Weights of a small transformer language model.
Architecture: rotary positions, biases, untied embeddings.
Training: a variant of Adam for these matrices, 448M tokens, 6839 steps.
Each number is 128 + 24 x the weight over its row's rms, rounded and kept within 0 to 255. Layers, rows and columns count from 0. Numbers have three digits each. The size before them is the row's rms in percent of the matrix's.

# layer 8 attention output (transposed), 448x448, rms 0.0358, rows 254-296, columns 64-127
103:131119104131179118139118126125084145171138162144123131148116129102139121141125139120113147075090111130120076091144201175135110126129099109154182062128147134149107124131122088109162132135140148
109:130148116125130128150145102135143101132102124151132127128168080110107118157129111099128135124148098152124121119120117141111188152110172141113122124143115116102149114112126139088152108113111133
098:146089128119185095152155151123116143119124133142144147130141107127116108154123149112131133147100162123077168105150102144118124146064101141083127121113129124141133159129119118148118147146092124
092:117092094171095082183107114096110095113106155136190134165108123120136121187137123120151128112091158121158122110142141096129105106141123120121155102086177163158138085143116109124119144139109101
090:137134100125110149118131086132137121144108136124124122146096081119126125139108107118127149134133137138184098110115132106130148134124121139143165105163115094102115135122150136136152173112119140
088:145139153122143097165144191097126168142141133105134158112114116081132079113132177150135093106107136112063166143122094129159122174115148120127121130121117134155132120124106145157174111134090112
096:064161142142143129149145137118124082094133156142125118113148100106096138104134097124161111154149115090138107142137145166143120143115179147121133147142123134177180087141108143127093130117137156
086:147146162074160138103159143110105156127119133114114176114134166185157160078144114115134110091142091148091155129094116117151124082120145120132127122145144114145077104137152082090138133110105147
092:175139173169071124086086117174158151159148131113107136130125143131074124108109100111097123145096117145117086152113129124155139109114164097142123091111114096116108118124102147086109149143165098
095:135125077105142107122100111141080146078141114154133114100135118140123130160137111078118116113118138122091119167156154124102120099142133127083107100116154168134093149150159107067140155130101138
095:135141135100101175080128136131144148126149085116072109178105109180165151163073136146129145156102116127144140129124093096121135109121118123150158100104166139115108118200138113125103107102181135
094:103124128084090167125108130165127170177090137107144127120107128133147102108119105131154115148155151165062124132137093149148160169140114129108112170191091145131135119164090153110139131181111160
093:110163119096206141094155127124131127079101110130134123108109121156130105127155133128147121116163134132119144146154153161107113129121101149136100122109110132174139117133160116169125141146136163
101:126082174149108159179114130156140143148151145160157162140167180078118121087150127159160137137151132139096094126133157163141128143132094117140163126136141171130177093086113124101097123165124111
094:136122157128101115118131159093148155136169131092079159146155179147076139161143138099124144137125094116113145138133144095136117127121112118144130116103108109129106156105145129123120146143146113
092:147162121129074124105172105116115127148091111152113121103114129124142128140090146121156149116102131119095148127106115120112116139083142133156119142095134129106176162176098148170111145161123147
098:165135165145138098143124117162165159149117135124119121097147126171145109109120109118143103137133089089099113137112138146133105141134146099107080124134108167101154169117141116109147109125115176
091:110144090125146131117148148153122086106161129127152121120113160148154120115126117149127131155065133130152138133140162115164146082107130150094156095107116103161123168093131066147165130149127169
092:114148143161163112077150128153088098140155132118134155131132136177127136132109108135115106136124102111154106153118131099116090173129117111145137146166116151166137137082120095129137130099137142
093:137132144178108135097175106116151128124119138128109098164105134076129103142117137134133134121104132093130129133131157142136089097113121124111135164121114141155136142140162154127148090134127185
094:122115114153155132139146100082145101110087136099123105145123105080140134094137130074150126127138143124117097137111138100157088138140181141127141134123112164140151156101160144158138120143143109
097:134140154134100172088122142129140117154106140126091145125143110160128154092112104160139109189132140147049118108156132107149093125116097172127166140120084137123133163105148138105146132088135157
085:142100132147167123187084145097129103122135115134140161130179122094122111124125133104113121132126157119113118112130148119184127129152140138091134146134153142124141082132195091144134084137135098
093:140103092116153103134143104169151134137127107138104087118146152128096168096112113148133107110138121148147142078166148143123144141159093150152107153120120160126134163101104138120116155140083198
096:167104145190131078163099158141108111130155123133105125120175156107108135089124114132118122090093163142110136115088132155151123143127115121111124123094098094155139124118115148126123139130121120
090:175121145125131100128156132098114107102120116129089145147147125139127106120124126130087146079148118129101146128070155161103165115111133123094075124104162118142136155112149133133137172143180133
093:121132115073092126131114171159155111152132145129129113090104126139139117159096131128131097150166099161167147150126095139144140146078140124131113131125110099086112146136128142140152088108174114
097:122136103142078109140146158076108152140079155100174134162149138055075112137133099096095125137122172098168112109122145102172105136128147149142116132101136113170104094133148098178151133165107162
098:127110084161165104123140100089119164177145125119074126130140091140126145081118106067136132139133126099143128115086183130138148094140146105118118073138127158155121143087155154130112099087148147
102:151137110129098142101128086143113112101087139118134150092131148166109117107122088111126125129158136095148120139128124138138127148115175105140102111152114134143156134136107162110098140113121127
092:082138176101145151118157130107111135101136146114113139135132131108126120105154094111126139123142138137148142126099140106130130128145162124124127100123124124125088094114209151148132129153144087
103:131154130134159119137121109137116109109133134131138137118161132142133101125136125138114127155149098123146118110111100135116151118096101167131123136142130121129124200153113103155112150119140148
091:136115129099115067102167088133089124122108123114136155125098127133085136113106105133083113125119157170156135145152120134141126193119155113140151144147133142127113138124174138192149137130134138
095:137164127143107088132132138105116119087123140099121150144144162168116101111087156122130106140112150155116139086096156118128114145104126112138111168137120119126162124102114152132125100132127140
091:148090115131153100148090067152132087145080105122128119114162139173130076106108150068110108127152132139161141108128090108161155160158130117091116134150095077102124094187105132119086125145140114
088:155164091131122166132110102143116138166109111087100098146107116049154113170107177135117129145131117129060143142139126079110138149151154138120123114108130135124104144138093156152120136152164136
096:096120128098100120098138109103116129105144143137116179132148127158133151190135159121096134134130083127156126099145133136128081123124137128105122138142150123142110115109127111105169081115145111
092:172147177148109155124117120122114139143198157128124152128144147132155072122149110134117123139168110119114130120091147131140143113162140079129137094153108128155170061157079115136120126131144096
097:137118126124125166137141161069120111153149118136126147162160152121129136150107119145150099096166101134137132120125128186110137104083151132170151104183171163098158163158108082127133135137143112
085:142110119121128122116112086135148114143110112164136119148104094142116112126131099084087119121144155149173118128132132142106122131101149169134094128130203128128128157122160124111118149140110121
092:137078146140127124114112138165139168095100138096144105143087137131130165124143072125110135106120135131137119118143121112131104142178143117105118116142110116152127114144137137131153109145143150
085:137117110129184088172103145123127132126147103121128095138152134147129120146158139115088142105113134100116144117096126104163135149105126122173141114144089108111102121120136123151121126131131130
092:137166097129059137119131078089152106123189093152099122112121106149125134155140099122103142137142124113191124093112151107109114120175143102134090087147111176125159110145104128132120150142155121
# layer 8 attention value, 448x448, rms 0.034, rows 255-297, columns 64-127
108:113138120166134109084110115103122161146130102102098131140136146119152119101161137174167170148120103145133155093151124137106128095144134077116132116118143173141141114137112119176146105095138129
099:130139145142103138165154077152170133118116086136132135167110125135140146122144122132077127170138082053120161139114081098099089120096115143119124108117160128111158134129109118130140119128141126
095:119139101107164112159123118161108150148105113183153079195116152125149123143117105145079163182107164131128137097131125079133087154164143101128104134125123120103134142127145172129140111122068137
093:131118160138123156124139093133154124136137114071104119133122139138157116087102075152165081105134128129115132124125113146134139124097120147119105172115159150093131112157156200163138138109152134
089:131128118161079143205136119112095106118120136128108108167120127129140159151122119113088097119133106115129126106140149105132095063127150125152133101121142132105133147100100118145075120114189098
096:093172124140147094137122113129118126139143143186110100124092106123138124128113114117129110168133084131128113089152122174107153120113087147097141156135137138177184118122126117091133127135161136
088:153164170144122117155168098093093113122147175108154141066139145128156139100166145129160128105138109154132149167115178092127147125149167124127141108160078090114132138149126120103122107113123145
094:090106103132128129113123153113127144141148153114111177105102170128105111165089113152108150091122151139133121140108184131178197128107144145120165150125143083102105126102131141104132123163141123
096:139156095093114137101161132123118152070144089139151175095094139123139155137106074115159157147086127096121113125114146125032100171125154092131100168127135170151089098158151147136111131135119149
097:136131115148136114130137120125111114134122157171134147155138110130126152119092161159138083165102118160143102152108105143115137182132155114140177118126136152087120124149128131133133080104133111
096:147134121162073186121089157113079172133163126102139115102141134124122133143139112150112088140134131137122133161112117116139144121128133153118130109104140168119087136116081134085135174104145095
096:093080150126166110126149104111154156122106089140121070082111122126111091071136127132127133128134086113143136137170121168120137095162117156132130161163113154151101098096120145113117100148151147
096:155128079083103140144152153113101140133122116134129123139165147124138082140126124121136125127142133108113119103106144125057123149109142161107160140126185132119110095103120136094099133103145140
095:135085157141134114127150144131132108140138137073139199099114095133126131177130110146134153128140125144119148144089144143100105078079127127148120089141153139139149153127129122185151116147108150
092:126152091156130119131137113136153127167118126171144085144091123122102126107077138110104103142125182127139117138129126111159145129065168139152166164153128130099130160146089130083101063118151149
098:146109099163113077138118167131146114113112093087097110117117175130175155073154106145151139078157094122116119117102165142137126127098174135108121115153131094155140131116133116110144150124121153
091:179085100103117138123109107121143088116126121096122101117156112124148125123150151146144086196123066103132162128140153105130136123208113091109122145108153169148111097120114149127143102113118156
092:096124125141136146153163165122101100134133152147085130084110127123123105103154145113122118122117119138119136123094140081172136137120112128159140133170136096131166136096103099102138174119155124
097:130116173147159078132147131125129157164116146121104181153151089123144121083114124135145167115121096131139156107149117139122144142106158126174131145149110128109119104143111126156109112145126157
093:167112165150150087135089088145135164148173110128153095141123089125155146131161142094135136134113109125121140126125099115082092168135096134099167155121112143106189130126175120097124135101083141
098:178161143160086152134124122152086117126174162080126144123180088132117131139141116149136092136108090152118130124143126109136148146136112147099157092086130145169117159149126154092111110137143113
085:177144186131128110142155101145153136115134122114171156143116086135143142131135099112150145182131091099122143118132102114111129062072185148087101139135184149079185090135162132135135134154114104
089:111175140120112148183139119145161139133146144090117092085158122134138153135196104151124120146143085138107127113130146154126174092135136133127062120138098148136156078106132123102136140119160134
096:120137109133116122112130150117162142100149109079104110161128126132129108113148109126106164112127135100126143142154139084132098150157101179119135106090144132115064122099117141128121116146102108
091:176094134131174117137100144137168062130105067110099128130155127134158103151132167126099163112124108139124145126129137116113134138110118154116124142133137170133123112147120141137156102137106113
092:139099172135165134133099115138124116153155116083065108123156129133105160119134143113069145151162103127140117160142080174181132120124139159133132124103122090132137103100121128112067160132146128
097:106140175145131084092096117116133154146147098153126148140118170133139136072146115120106118106153189130136144131130127100150110128148137161108114133100163098162184121116142150145150096125104153
102:095098128156144078135100086119121116133096099128119118106123097124149158128150125173107152113157092156130124152130168121094132081097145114141133150156097124113132100168156137165174148105112146
100:123138123152127104075117157132066138093150108149147143101119139127088176129121144144176159098139124142116108104121118133112132148066123136125105158140103141091152155134102114168141154108113133
093:136125180137128151132095134092155111127114122129156141118110150124113152100084152120136096086093177164137126154134115161119102106193142152137158144133114153127103127096124154149109102138121130
098:103138164112131104097114121104152117144131110111098110137140124127112072080138175148126129153152125082126141119130104105166124096157100157126133109123156094178143141124123097122122134104132183
093:117118126097114074154086163116145111092138146120134124104142199124119129152115136135117108066141214181128139171134141146134118166161101122141095137133135144085143163142181138146082133114094154
096:104123112136170141092133141122091149127154151134146135098140115121077160150120133110113130141153117092114175152144131114138147099128140144150133128154123126133164151110084085142115103132121112
090:124134129130132075093136107103150158107124113139108132117140086129123125139112147134095130166164157092133127163097105123160132089123112150109105127153144114105162151166133128112133109121128129
091:139166113114159157131094145122136138142112099104116110143086135119092123111100123145106095108099123130121138121071137085151095112131109109150152117138134127124160148121137097106160112081132152
093:144093207135086116112119086125107103122110143097107171131147112134134113144107153115129114172127101075123125127143119138094148154134141129145112115167197125108122137164097050143133154133160132
093:139119118153145165112137165104102118099171117174112176107157161123170138152146172132129169104134122151127107101081124107129128154137146126150119097154106118125096095103111137115098145075125121
096:151174109130137172134143140105103113142121122105136107150179094126138109142152167125127095106145108122127160150107122095103141151079133124160133120138109119113135147082134116157098119139113114
087:083140174125138124166132150109165151127132150178138175094100135125122127121138105133122143097114102105128121139125099110140130134101122153122089143097152140117161095095138149179110131112093131
091:140142125111116123120206196130098117105106149115138135131068189130129138113136108114172152137132152158125118104130113110151134162116164103113078143109142125118140170107146110112132177154142158
090:109153140103140116096141118136106105116148069120139126135136159129114142156130123125144152114126108115124142144135147134166099101129143149147108126121152160118154124092127107130165131136089188
092:102132098147105094122135101132135138136145109152103132150137162135192145098086165156124131115120139144137105138090150128188122179129135098148090113140109125164180095130148145153131119107109136
091:061133118154150114174079118127097136134132115139087147137126135126123105172120098145094093104146114110126115121137119150129134102089128168109144155133102148128116145123150134126060132143123118
# layer 8 attention query, 448x448, rms 0.0358, rows 256-319, columns 64-127
110:145151113145179140162111121119105138137125086136168117109135132128121125101152132095118170077111068086101129136077145146120103151160139122154110079143141123124091092102113102115125110132100120
093:068157118108145107130152148165089135157105114151117159131154132145110082146121117116116126125098107159132162133100115098097152201094132100132138146122152125082140143112095115175130122154187098
105:155111142106135076107134175140135126127116186104139130141124137124132145144097107182120118122142194163157131077145101073123141144181094112086152171098139096117151139126160118131102129139110154
091:135119084152104128147120114128131126088093106145151125101115136105148163134115114122169087122126103135095101123148152152151098095184118165147105125147162134171086085085118112054123161153093130
079:090141115139101146097159126113101130144124141094060099117134135122124140111124126154130129152150090134145131121128126119099121125131141115144099124154112122123164152178123132148114114143173137
117:111134153092143091099138150120133145145134139134117169150135135134109111137118112155100145093130155128170137079105108102146112119122156102128139156110115138125167156168139107162102083092166124
104:087150119111177130112178145102103135110107141106117156156141107149164107130110117163120120151134128144153125085111146133138108118132112100121108132143128135139114140149120098160089108081151134
071:175121152134123109147072122176154104104140110100152166097124122143091143139176124104109136162155106159164108162148124135156162126136130128116139131090092094125123130132172130108165162150127118
136:097146145152167147101171138131095116088120182129100149127121123183146126110136103121135137144134127139134130100138112106137142136114143102081117135123123147135136132144126118162115113094153162
046:171096112119114106118055137168136112103128077112118151098112132135094135146157123133101129141136077135165097169126149127179155118113124125149099141088121138126105115150132109153165137130103093
098:142117107108128125120217106147144092122117130127148155137160139134110148172146143138123126130104187108129128105163136135149113110117120147127100107128138092128154114084109117121089170145142127
094:117143135138123146103142133131103092128132093159145120156147107113110143126165170143115107118104125120140107187099144151167113153090124134146111123173144162126131125124132131103136123157139115
099:148129142152129122124126132116079146117149086107142161118154165133147119137123105167125110145137147134103141112167122129117157152128171130118133132082161132129142087091131129117103141137136113
093:165126130160120157069106105139103116138124096098115126093111148163116122097130140102090150176139136106159105147160155153134166120130137124107092120137085135141118106154147113119109146133089135
103:133156085184136111130166137110155100126128178118093110131121076128186135106086106135161141067116081088101151144138133141113104131134129102094144107145144156113128128120149177135139112160111085
096:143157094111156127135137107121163101131093132130163150132118139109137121135154093125079100087095119124120127089117099178139102081129111133098135121136158119148106133135137134108116123162124146
094:113147126170177116108135124145126141095128117111094103138101133113101143114101129126174144172127165131135173138163132103137143179121110134114146151179090118137124147150130157190131108123138070
096:125122162148152081098096130123115131127125150170138090145096103114124112108126129125125131106154153175131139097092141100131101089135132124093117123131129140184134088173128146105114097152099126
091:103077110128166085111119169142158183149143138092115136154099126101090124134113158158136130154148138125115179163086085118162145106174122143132105099113111121091094125134127155130144127110149122
101:106160116100173119111125131116165141129101136104114102169080116133165106104133130114116096108103132106113146156129100125163114126112080135105066103147124116170104147132148119125203107138122139
096:150116138132114072125095156141098133145092128134132127184143078128160110180114109137109123088117108126129153179127107104135083113115120153120152087102144114174077102146134132136121138163175128
092:117113190119192121110111110126078097117133123147111150149124116110127101086138104147154117129124166164173162164121140105133127130129136135077126165112092131171130112142105124160082113066110106
098:127148109083125176137144117094081119147151107133129121167155101124111149188143119147133118177106135126095133110101141129122156115104103102131084135123152171105125126109118137154169114128107135
101:148150110148136165121116111147127155144182151117145106102126142132153110109110094146117153156167148159139117177166136106132179164127150125115092109131086132143065125133146140129125101163115137
103:108113147147140119124148127134154083134140135122177154138141153128100090121122107172150119111110119100127141109152107091144117160096107123160130112107116140133135122113138110153156135130164121
095:135110125112121110110124099157138117089169115074103146081131156168115096128122124087101162127178138119150151177141102132112147136155117105116099155089093107109125157115155134148143135110127160
105:113172121130106134101110144148104123123157162141137122143166143123149140121161128141125118163125141111122131121152140117120140118113138121144110134061117163165117120103124135132188138069180119
095:100102140060088101116126137130121134104142117071088141140157171137059089124128077127086146135133099203153108159128153118133142122143146113134159153112106130141133135117125165155112097145107063
102:138107105118161147122135134107159136141127131120178173116164109126078192138118125123145123118087116123070137109097134110113137112087117117147144134169124096106132141105124124128125157097095135
097:125111103132153161109131125146119108146093142131152145117120112117101150142138137124129148155185118113115112093117121110116121099143125134087161133097094116112121116141138156156174135104166151
104:128142099096172118138100149099138148127115100152121104110105120135132130146123133167134182138107133148135128161129148142161130101111139168159105108112090135136146149151149118137119148165117090
098:118084151139141086124143132136122137092091128149126147126144130138135152139136133133123109153125118137165149183164143159139191139129101164122111143152161184116161090124121177151161190127130117
098:145154119110117156127159115120089124100178104164113151094135142135041128153130131145149174106130124137151117118130123129175140163122157134146139156144124115117158132125117097110145095100088157
104:137139105106149128135126129116147127148130120128103159124130073129122123123135162139096131121101132156139129115103147179160136089110117129119123105145131147095131092131146123106161107149084126
098:136128104147113116114177102105101122124148127145134125117163083116135171178177137082149122116115128125154120113109125094149110147118126135115107121105146097120116142144112124152128130160140125
096:167135152113071066100151140155132147171128121137139129150101181141099132154128157123152152122116163141136156134107103129121135129150115158157146094161128104125146137144148119120101135090151108
098:157096132128106105138166129165156139147091138120180142149150124128091108115144170112133151125150099138187077076084089126157086112146140106119127131098138108182109097115161112107118166139139124
096:128145109157094132136117159135086135120110143143117099118156141121132112104144132147148127133135082129105114127128123129091155095144151119122159140122155108161099149102145121091088113175136159
100:130120103102132102107155138105112091178130130134145103120123097125089086099134133115137131164115190119159108143129092141158130159111164198172088110116125136100128109178132100099138086114118149
099:102143124171162109098146110111088126112101123112101083144082115130175097060101160115169158101161111106122150129186138138095118115138139132126135157145144159126089074137166096138197125132130164
092:087114124137086133100155161119104130168120146147157134146126136122117130129156128097090107136160109137145093143122101106112134128140152118153153120113163138123153110108123123151123118137137100
098:132142113119105160082122084152126145133103103109078088123123078138181122165077131097095167116146136117198142145148118167160170123127104139162099128112159092112115119148136137134113108133138094
093:131096145159113100090125123133146095132113101128153153152111142147174106135123110106126126157128143174138145140118116122182096135135102174151110109148120120135149144145102141151136125133118104
101:116115145142089148134083163160102136163113126138134145123158097128130118171156135165095086100143153124118119144142142160135109131124169144108149153093150145129161161089114160074145156077130115
092:150112114117111123082122132150096088126145133095099138084114108126105106150129128148090097100132135168084131108129135098143118105166133121129147158153133121171106184176121120121079133140110143
097:134122134061183095108124162139165160117138124145121081096070132117133138108150082105109115084121158140113133129130137105127148144159172126149098111103141123164103110153130133101154144160145147
094:110103124138149119121136171143118116119111154095147136150127150121081112114111132126116127127129138119147131120155179145102127172113145131149122164142112152142113110127133143152070164141107108
093:122151095115100125125106136148155108099154112116176113112118143137129105102140117131104148171129078137097122167133128111140150113108125125150085136129115122125124142099136104150153127133134131
100:150130134095118113103099165169143134143105101097104148103130126120083095175111130119102124125137156156128162151097105100095135125133110170118145122100111123138091146158122136142149147128126151
096:166142121149141136100116153088126120132127160154095095136143093124109124111138150140151159130103128137129104118122087153133145088104124133112119063120147151125112131115114157159132154140143145
094:135144125104146093120154111106110142148133139118109123135152152109145139218115132118134119110127119110117113083115120150143121106112099153111136144069175165129147130133102093155082120142113107
091:146145146130169102162177108127136121084136133125114110172106121115131122092142139097138098137124084128140108106104122173131107136100130161095162105108112090105119138096104122116111120116131127
098:140157120120167116086148139112085147118115132135138143139109104119170121126126124117136167126122094120120106091121149112144102105133136147114100168138102116109125100169127114108150133181126145
092:182149110129063139115080143172114145120170132137106109080155154140098121140137128145149122183147090110096079141155191143126157108148151102113113156140084162099136120120103123132114131118137117
096:144128108143145142118091129109126118117142120120161140122102162130113150103153116149133150121159109132113133086194133124124124120145109076113128124171116118122133108082077167147157168143132135
098:153160128114157174112146132129128109147186129158142150107162123123141160114155124099140139111104123146116141141132147109117141160132100151158096186144117146122153154109127133162139109133107150
096:124120143127139083134160147110154168130110134138137126172158102114157124128135116115131132139064132101158122092136139141131078134132124105128086084132150133090117084136143139124148115156120146
093:133117142096053149126117108139124157152125097145126106132125145139128159166157164086102149126121150076144110140112130090106171143107141159134139148150122088142119095147138158105119118100106138
100:119128108107134122124140118153126141099163163157185126133134074123168131156128092115136146130160131093163129143146128159174132101093158114156099120155104178122133101120141071156172131132154124
088:137167101136101117159105133148100123163155119159116124086123110143130090107135108142137161134141153112125191125147121119183139111102155136154097153120129141112139115103131090103125066170108126
098:132098152129106136123113135147132149133149138134109116147120124136115148152185132135138117193121207100146105112125169109134166090156167125113119125136115147130141114117140164149094135133122143
096:158137145118127142151129138128132131143117125115084104153121092109112156082125073121138132121146100077107133162127163147093115097152163078136189118141117181130126123183145120134106084141109144
096:170118144106160086148159140108096133127162105143146105168125106131126105172144148089166110120125096128061141161118146117125136068111152073127124126144142154147139101093096122116156103072130150
093:152147109106116101128142082169112073157169122168108118131135109136116181176162144131128114090112116147121144120126111095148143142100107131122085110124132135112159126136090143129107119125092137
# layer 8 attention key, 448x448, rms 0.0356, rows 256-319, columns 64-127
101:141124167151109142102127111136103098122114165114095174140111093132086114123048098123153102163109165163152178092126122122137152193129145113111133145105142124130155148151139125152147158130179126
102:138154151133147134148127115119134136151155151129082116135139136120118145135141120124121176154151104074128103174145157122077121132179119139093159134113134138161127193110125107153138125121083125
088:104106138091113145096118103155100134100168112104149111136117105159101095108122138094152124167175175151160182116145175125131162173139170117130149121079130165132133125105136145140155142149095104
105:165138158158138153155124134120133088136089170186112154141120115120150107109124133130105095073121078126116121118125126154107141170157115149095108148149142153135121137149114093159139123110160122
129:099115127111146125121117124173115143098134112116155131134134145143102099141122134123158134111166198157163137098139133130128129147149146129127121127098130101123104121115164136117151135154106104
074:151106140155150157114133105154093104090124120188163108124168127150130091144151125138168130143120149157114163100180157111097139156129146124106114145081112145128130136128115160106150106117109154
068:164111155151160151130112125143112090111118104202174128123159102120101100168144139138130142099078150121106153093152129117093100133129122140122136159105118126129131159102131157085143131135108155
128:126136131130096132171163142114165153166084116115118125136121109104142137117098127162071116118111101088112094146107135129137098086126119145131147106186163129131145104125108098120099112091140122
047:133101141149195155141116135175132076099132104176189149111140101098100093179155153149161140119133150127138153111158153103106085137114117107135140150142129124120129143092125129098146113106095129
187:139132106121099121183152127091169131162106116131124115133137104104128147123106136148105130089091084082113080143086137166118087122135119133150142113160158117152141111124111124139107149075101118
096:124132133136113119157088181134139114136114100147139158088135158111126172161102116114162136118146133132141111129118097152135066123130101123108095129175186132136131128139145110077136101142161130
096:092099112125115113097101136093146111148129120157074111149078120117160100118140139139159176158109125116133143137119156092143096111175097141140104083140137127106099179132121162105137143190143092
097:093136172118165152057107142124123135114166167117150109125158123138129134118131161101133114149136165121129107164183115134132127165127130124102103123156148128098109134118142081110105135125140111
085:141156177121125126156192087152151117141100135145115121119138111148117158120168130076141128147128158120187110121185136128078117144125117124143139125139114117084067097139152069137100120108122159
100:141115151148164147126163088122121110118164084100181089110144134114109132134144173110136145123140154121147127148140137185125145121133152168141142137164090174144115124109122131146133126134107145
095:116140107122121141120120126124104115110130156161132136105124107111131125142127114093136156054113059167114124152127162109076103177132123087137149136157107087120136108144120125141164118107098157
097:133103098098097126136201130102128112142116148110115148173131143102137127125127119091144152084143119100132135147125134200140114124109120170142091091105147100146139130165106123152123102089143081
099:126123119130137149115112139147121101136121144096113138088149133109153128129081115132120151098138131130121095155128158071110138099094104120108093156122160107101105143117135096096091158146143087
097:164168132122106087123141103136130159133130106137124130123132140135173091086127116116116178122124106134142133142143201145113157137141128114135095126099109130100124192138089088132104105096174125
100:145130107133166135108138090151127178120094139173150141145100097144128153147158122133098181110137087074171156110124114141096125149114146088160150122116101071139182163161098131144092121092149140
092:142138160138126145087116097136130120106164138137118157121130148136168112094152107118115152088142099151135114106101159140130182153140111132159135080156105070089148140123113158118110124109120151
092:103126123130132153129139143134118124140107136115082101171142150108138153095128120115123122107121083109095130120107162104174150101140166136150126104094129113146168156151143119111113172127110113
099:131116124135111166102148124107126116115127143130113141107124112114130133150145141104110147088098127112113093150135074123128090105171144098165177108156134122140114134126121206084119106126128150
101:120151139128129162118135141139116136144106088042101110155076132148130141145124185148089133165107168110142147102118137145131148134100128141153171091102129152109156144128135124131122139123172110
102:137107154146124132113140087106102137130130104135090191123126167100132153127078128146113135159186181176107127137105167149130128141168106147083111135086148145061146123151130148138108133114114172
087:159119136079094106159162116119157147130121121131119129116156129171092171105091118145157149138137116129203090113147150159135107150119118154146155128159154109136123094147121086108133093111098114
103:103140129119132087093080141111124145137118121075141112126123143135157103145128145141150139151134123104120143179090113108126124124149123119124123135117119141148133124121110187071085144133089139
097:103138163123097144132152159091125153118121173133147142189119157120119126091120111169133108170142168151131123114177141147145176120130149147138140142128148143139145090131112110148113152125087140
095:139146107125120152148134110122115110110104116134113116139086156127157128088108086143154120151143130083065160059113104109126120143103123128130189119087136171154161149096117115132069127131154102
096:134151100091147127142137074094112154132104075075153118124142173138141132134121118075175124108158102106109113177084140184134129131123127120154116124147126143148131121069140093125134116114133140
106:158089096097125151133145174139075163102112137145105109198089139133109109137113105088114133115077134107145129125119135173122144153150142104116120156120122100144152156122141150201119118123137114
099:123149158118144165122146159121115125106121141131106131152115074111140108104148135120133087091145079095126137161137135157166137147134184077141160103091130108097085189107130107161129141129143090
097:154169112167111122153099155144125077160156106120116114156141146127149144144156087167102055095123108104115124082135169150128173140110137103145143157128113108109118117119132170112121146155111144
101:154109131107120140150115109151120091105100150156148133095111115120122110165128148158133092125159109080093096139154143159106097116144152091156180111139126083149124129133064140090101159120144125
099:142103118112153123167121112154132104121142102100134114112092108116116120108141121108145172136132127146126108130140127128119133146185103154134112127156133114153169136135178095124159112064180148
097:110143118105117146108143084130133159113118125127095112135128141132153129110115099125141110090150128089130126132139141156105129141074090125080163133103104122102145139107106096133106128130121123
102:097134137140123111132105121097106075133124080158118132098139183137138150126084094137161119172115143138115130161120138123150142101121113125077105122147137115101113126117117130090117121125132156
095:111149113126086151146115130114120123147147103061152110151170104116128100148147145136112148183105157145109107122127125091170133137100132134153104115136100136129104091130127144146143115146130130
100:105121136129102108111124115169163105128155162157103157134131107132138149121131168103162126153172176123132117144136165141147115124107109114104146133162122132113097123148134129129125157150161139
097:154181130095090143140126123146130093163105148115146121135195107132090139181173107088146127116127098126133127161147093128179146127114140111113109126053136124127125127122126161128070118144113163
092:114153126132104163149138149134104086136099098109089168149116132124101081141094141121151088114092132163076123158127137086145123119199095105098100098124122140108106136120103136119111138105151189
093:140145114104141119138081099107102176099149140123147149144153121143149128098136107101113137165110096146144100141170144130127152129119160168127107113114142094132106099111130152079117168114141127
095:099129136139161104136110163141082194127156137154115075119116104139121134117121115069090144095119100112143120119136140136131131169108123137144144158095106120150147157108149081125115123133129125
103:128134156096090127131118140106126171139150087109161105152127090130140148123170114153112143180166110140099142138102182121150140131148163110157096101147130117162131118156125104129137105136120150
094:125132083124151102147146150125127131097085144130143130167158148126149143161100107112145161145144102100136123130107140155123154193109138120140071128109114158061151092133143108140168125162105127
100:137145114140125105154135139124102158110092140130136191172144149105109157171159137149120150215170100180148106183118140061138085131099096129081115146068109124123133152146124130135103107122106113
097:130148154137094131089133097140127134132138148160105133155147141109166183159110090133170103132114079137113133150100082121135176125130068157096195147102100172171115099138130171161147111166120134
093:131115123125101109136137096130158161139144146165121167132151115134124129123124156133124094152172125143154155097123105120150166162155123149099115090093120150122122126131109153100119118106181160
103:155123118128106110137138118115142139130077141102150130145141195127161143086145104143110155126165126125140129162117170136166127116112117131132140111124104161161181088113129105117150108139139162
100:131114159149083105134161071144151106163145122138116127177125115123134124134115131115148104141113126102142105100151116071119125184192134124144106119119128128124122129153124122112119108067210138
091:191110108130089121136146127111135164106159152116164131130151165098101135146181104108138128135099143096047148132111182166113135141155160083174125157140092187118105139145130173114121155128157152
095:144133102134171154156123132137134070147160103137114112114119095139097115122120125136100160089110161101102123156125167114076110099153151145132100161132143157118157144131115108141129121109149115
097:112129145128142152119154133157148140155146136129121104096132126159139160178156135076106091051087104135100148137152103114162161140106168067097161126096112121131124156105134095109175129165120129
092:097097139113073143182184078144196120192145157090124129132166141133146113203121115183115137156116145127114113107104109123143143135127138151123138097109107198151153117102156113143163159154127131
096:097128161128124104134176136104115112122101075145094136177132144128112159150156153141107110155187126128134135123126127136131124099131152157120126156152184145142083159121130170136137112150129136
096:109128148147125127082171123138094131111078113111101116133085111122108165114129120112139142165148072087103153101129123111143138153156111127151154136114175115105145139125135126161111087142091141
096:148102168118112172133165107145124126095148100086129118163144140117134134151134115161181191158134134130101088113119126133114091136117105159152171119164126115161123108110119115130125089084120130
091:141130128094142121128140131097123126134126133122129134119149130106129138133170083097192126150133131164129146126132139134138160085090104144087146115131154122075075145111156098120154115149135111
098:099117086100111099083147145118099101124151149118120082116153120110081160117118148114132118126113116175097150150121123149136107164151137118113141107117159164171150136112119167110109105097130131
096:135087131122074161144136113129143137137153097121102106156130083136137116174160143179128087169157113117124125100127128177160179167113150134154102130152124131149088119150109158116139102145132102
101:094149133101110114166127153124137120128141074131121119147136112120126153134107110125156175106136101115134103104120113150122066111099123148120082116123086106122109148158119115127136109114146113
097:119145104135110123109166096139150147148105128082183104132180116125120110116097173148154094116116132164065101097132099111171134126119121148109104100146083151158115118123103165121143127117153122
097:113112108123147131116154100129195103121152182145146114104157133133131121145143121144144186093125145143127117090117092142109109124150124172143106129141095103150173142113133159123089159100126118
096:076121101141160116128096138139160128077141118124114127101146099137114124100127160119114134127190142108165097161141149150080090044151114129166068142147137124113133147105126089118144128115170105